Part of a small language model's weights: a smear gate.
Each number is 128 + 24 x the weight over its row's rms, rounded and kept within 0 to 255. Layers, rows and columns count from 0. Numbers have three digits each. The size before them is the row's rms in percent of the matrix's.

# layer 4 MLP down (transposed), 1024x256, rms 0.0715, rows 904-909, columns 0-255
111:121101087146103155162127157097105168103131154152113109107177161152088098146141135089130100157125143124138145098184106153123128109083153105123119143145102104121118123131149161154193097106113109118164146147169148130135099107141188128127134118097104160095113089080172136138164148109128077097161156130143121136145124139123108155079126112115115165151146122150122098137105120126076132123142166160136125109103117146124118092149117107168072139119120142111156133131118161130126134121136127118149105124105113129104160128106135117156109129154132114078144105161151113141098131092144146167167103112103128098092154102126092176112137102119122131138147114100160098120137107117107068109106097087121155093112112142103130128119140132147098150134136108146172128120152111114127080120128086
100:110093103125156140161148151109131136124137135113114138139089146129100120138140136157185152114130093154159118157113097166117129158120091111126174137177151110141134084162122140107130130085109131095160100175125116134126104099153127136147151130123142148100134149096107136172104141153199132133119097151116108187106152134139116127151133164150072093139091138101103105142157143125088106115148165127118119136104110126121136158119140109145153122129153122119126107106126110110128115069104125127148094096104148078153118160112074150118118111100122139155173163130148125129114135108086146134138093105129111109148104158113123116110137089137135148146149115084121154148127154149100078117073076135135133159114126117133096128092097140100087144156180137162142126117117081124135148101158108
106:133118082120125110139099118112113105127147131136134121129155118127148136110111099124126115115146114113097140168079141108104145145090111115103152081124167073121133101083108124114089144164111177073142167158144108137144147125147111121116139159139136112101090108129150156107118130123123186086171141093157115157135119135159129180135113124102133111127128141141105156083146118118115120106174125159104103120147166132152114107163111124128145159104142121181146125081174146090121147111109106146130129095140138170112116146151173089117111136101112081149189114120191113121153101130159132129145112101156126090164100138105122151129112155130115126145121076149144153106129183154117111156136158086078119139113145113126153112169131139143100124129160121129133114088139098150127094110110135
099:160143136167111117129149149148129134111097157125148133160120141152142089145093144110142120156146110134131116153135083131151164126137092138130137136112155082143125143104117112138150156137115078131116193157167139136107133103132185117114129116129108125138123128151167111104138142105133121134146149143151105134122108138129136137145136148130141125103162092125116119155147113145119117150090116119164144151105165132115113131132145118137175128147127107115121130101114141112110123124173131129139104171112171146120141117116112127153133115164141134148132124125114097109153140107138151140118137149126131122118127112095203108137131159158130097115135149116091139117103114123115105162128255100148121105161112115157174130141132147137085104111167161152134111102120135143128081152164169
106:131116120122148123152129143092143074134139143099147131175105146129138139104135114096150147072057173135123135110153133141097126137057122122148122127123121107153097116124140117147136157087153162127131137117112124134093187108129080151155137125129118149161109107150140146106126103165118128112126123110108136142113152089133127104085091142145120119157144160203177145139148141100119098105133117155056104086115120131110074144162123112153132151118129152128172100152153117117120094140153153144073134128114124118115118111137125121120132090157162157145108160126135110106133116154134120120110165147151161091116134100085098147140130102139085092121125142134141098112154116166166140124154128118081119119152111139138111080166156114106120105123119096139152096092147089132151147112144153
117:087118111126096102162107148135157119162166151167155173092136093127143133116143095158112145155144112133143090138163114085149073158127131107159108170160120142145128141115108082151151082138103165157122169124163116144130108096126140144134156145124157134157143081149104110093153131109119147139165119077146102095149138131148109115132136121108123130115123117142136135115157098134154130105126147147159156098145146149146159116155144132186091154057144146104161149126138117109095157134116193113140114077132127198120127130129126134138133093139114108121089103145098109108119113130153093148150136149137147111141109118132141146138149127128111120137118096114151149133179193143110132119149144167090124134114147146139128138099158146129138139098155137142162125122116156164072114094112171
# layer 4 MLP up, 1024x256, rms 0.0791, rows 905-909, columns 0-255
099:189132140148107073126150103148123152114125134110143106151134147129135112170141119119139161156109113109088112085120142127107112093134186107147152141116144108135161114170120076133108163083126116140156146120154122153126142154128189120127115136125146144159124140112093104122180124096115139147166185125129119141083035125086128096146129121127137082121133113128118118162122089112114105124115157100131124133117130107129112141139125181056106147161132165127063116118109127130165162093091130136145072119124117125143154113112127126104103112135159114134138156085176117153168130131141164118118139083166158126116147158152150119088141145107150134157150149124104137142140131143127102131139117135114099126152161125152144116132134103111116103127146151139122099125128133087150133169132162
104:118127143135146124152108120119135137118142141140146106096161129133089117118120158149157142149093149104126147135146100165145139154097157109099121149138129099148124094129149113107161130135104090156140128121114161130090094104090114165141115147089128119169148118086135128129151110151154125133121102091116142213129083169130123162102173108145125170150093133100137127148124167122136111096098154095111123172094112122115142108116113118094112135163142125087102153131111138101090162114124122157139128130130144132118076117142115108165155123089136108151117157160165134121148140112136168150160141105108133116113134134140061109154132108156123113183153112155147161129153102193095123133158049151129093097095133124115081139119133089135161142137141104092129144093140109100128115124114114
104:159149095161136126124102146107090132142112150112063113163151152151152110126122125112165144102148126111100125116132177125139122152133123129134138077158110134129129141124135151139136107169133109156175166125116170157076078158131121138093139139144138137133141085121081138083097144171117125105104134131121130131130101088106142156135178131160091056120122082106111113086101098148109061106122136102128102133097128130141117120115098162146134180143114154130100164124102132091132154180109165132143113079104142136117121155117101164105115162091115124130122100132181154124171084136125145090137133165142112126124128143108136085142151146128100128127141141148111126127132114108109102146161150135109123150131110156108160145116116132106120167178121134133091133130151117114122077143127156
103:141134090109130103134098136146133126151162136124127121136111121102076120124139126150129134148104113124140132148140104096137182116131161090103099137119145104123140160124108070148122134133148140096117119172133127175157115143158107134154161100122140097133165099116103129108160120172138169095120142128149138130179135164127147090131151165162103114127137120094099118176129154146107077144137130112124094164129124133104161145100163163118113189146157137115159115110113110107143141123158107172115103137093152160106142159120102140115116143125179124154137126115121114135115149141114127104140065136142151140124116138136068105158097160180205167106172154098155100108151087113120142118165127157115114111141101118179129163134150114142139142138123106134088079140123128103109127106116152
114:124145115122113123099112081162167135104134142089106094081124172150176113120166168137142160145131051109129115091108114142124117107127144130114129142147152105181142132125154066135155132129116093155187144133112138127153102118104115145080156163098138111115135124101134101139137156137118169118121136126119134157094108147099172105151153092123129068126113132122123093179126126126096128130150124146092111160082152138140133108134126146077110162154143128150171149126128125134104182132153109116147114100143173120116115122118119146143133156134130105125133160114174113090145087154163160133097162117122133087132152155163109117123127134109141083111121122128117109160129109164143108109136085114128120102098166130143129132111128103119137111121076136116108120170140166065098116116135117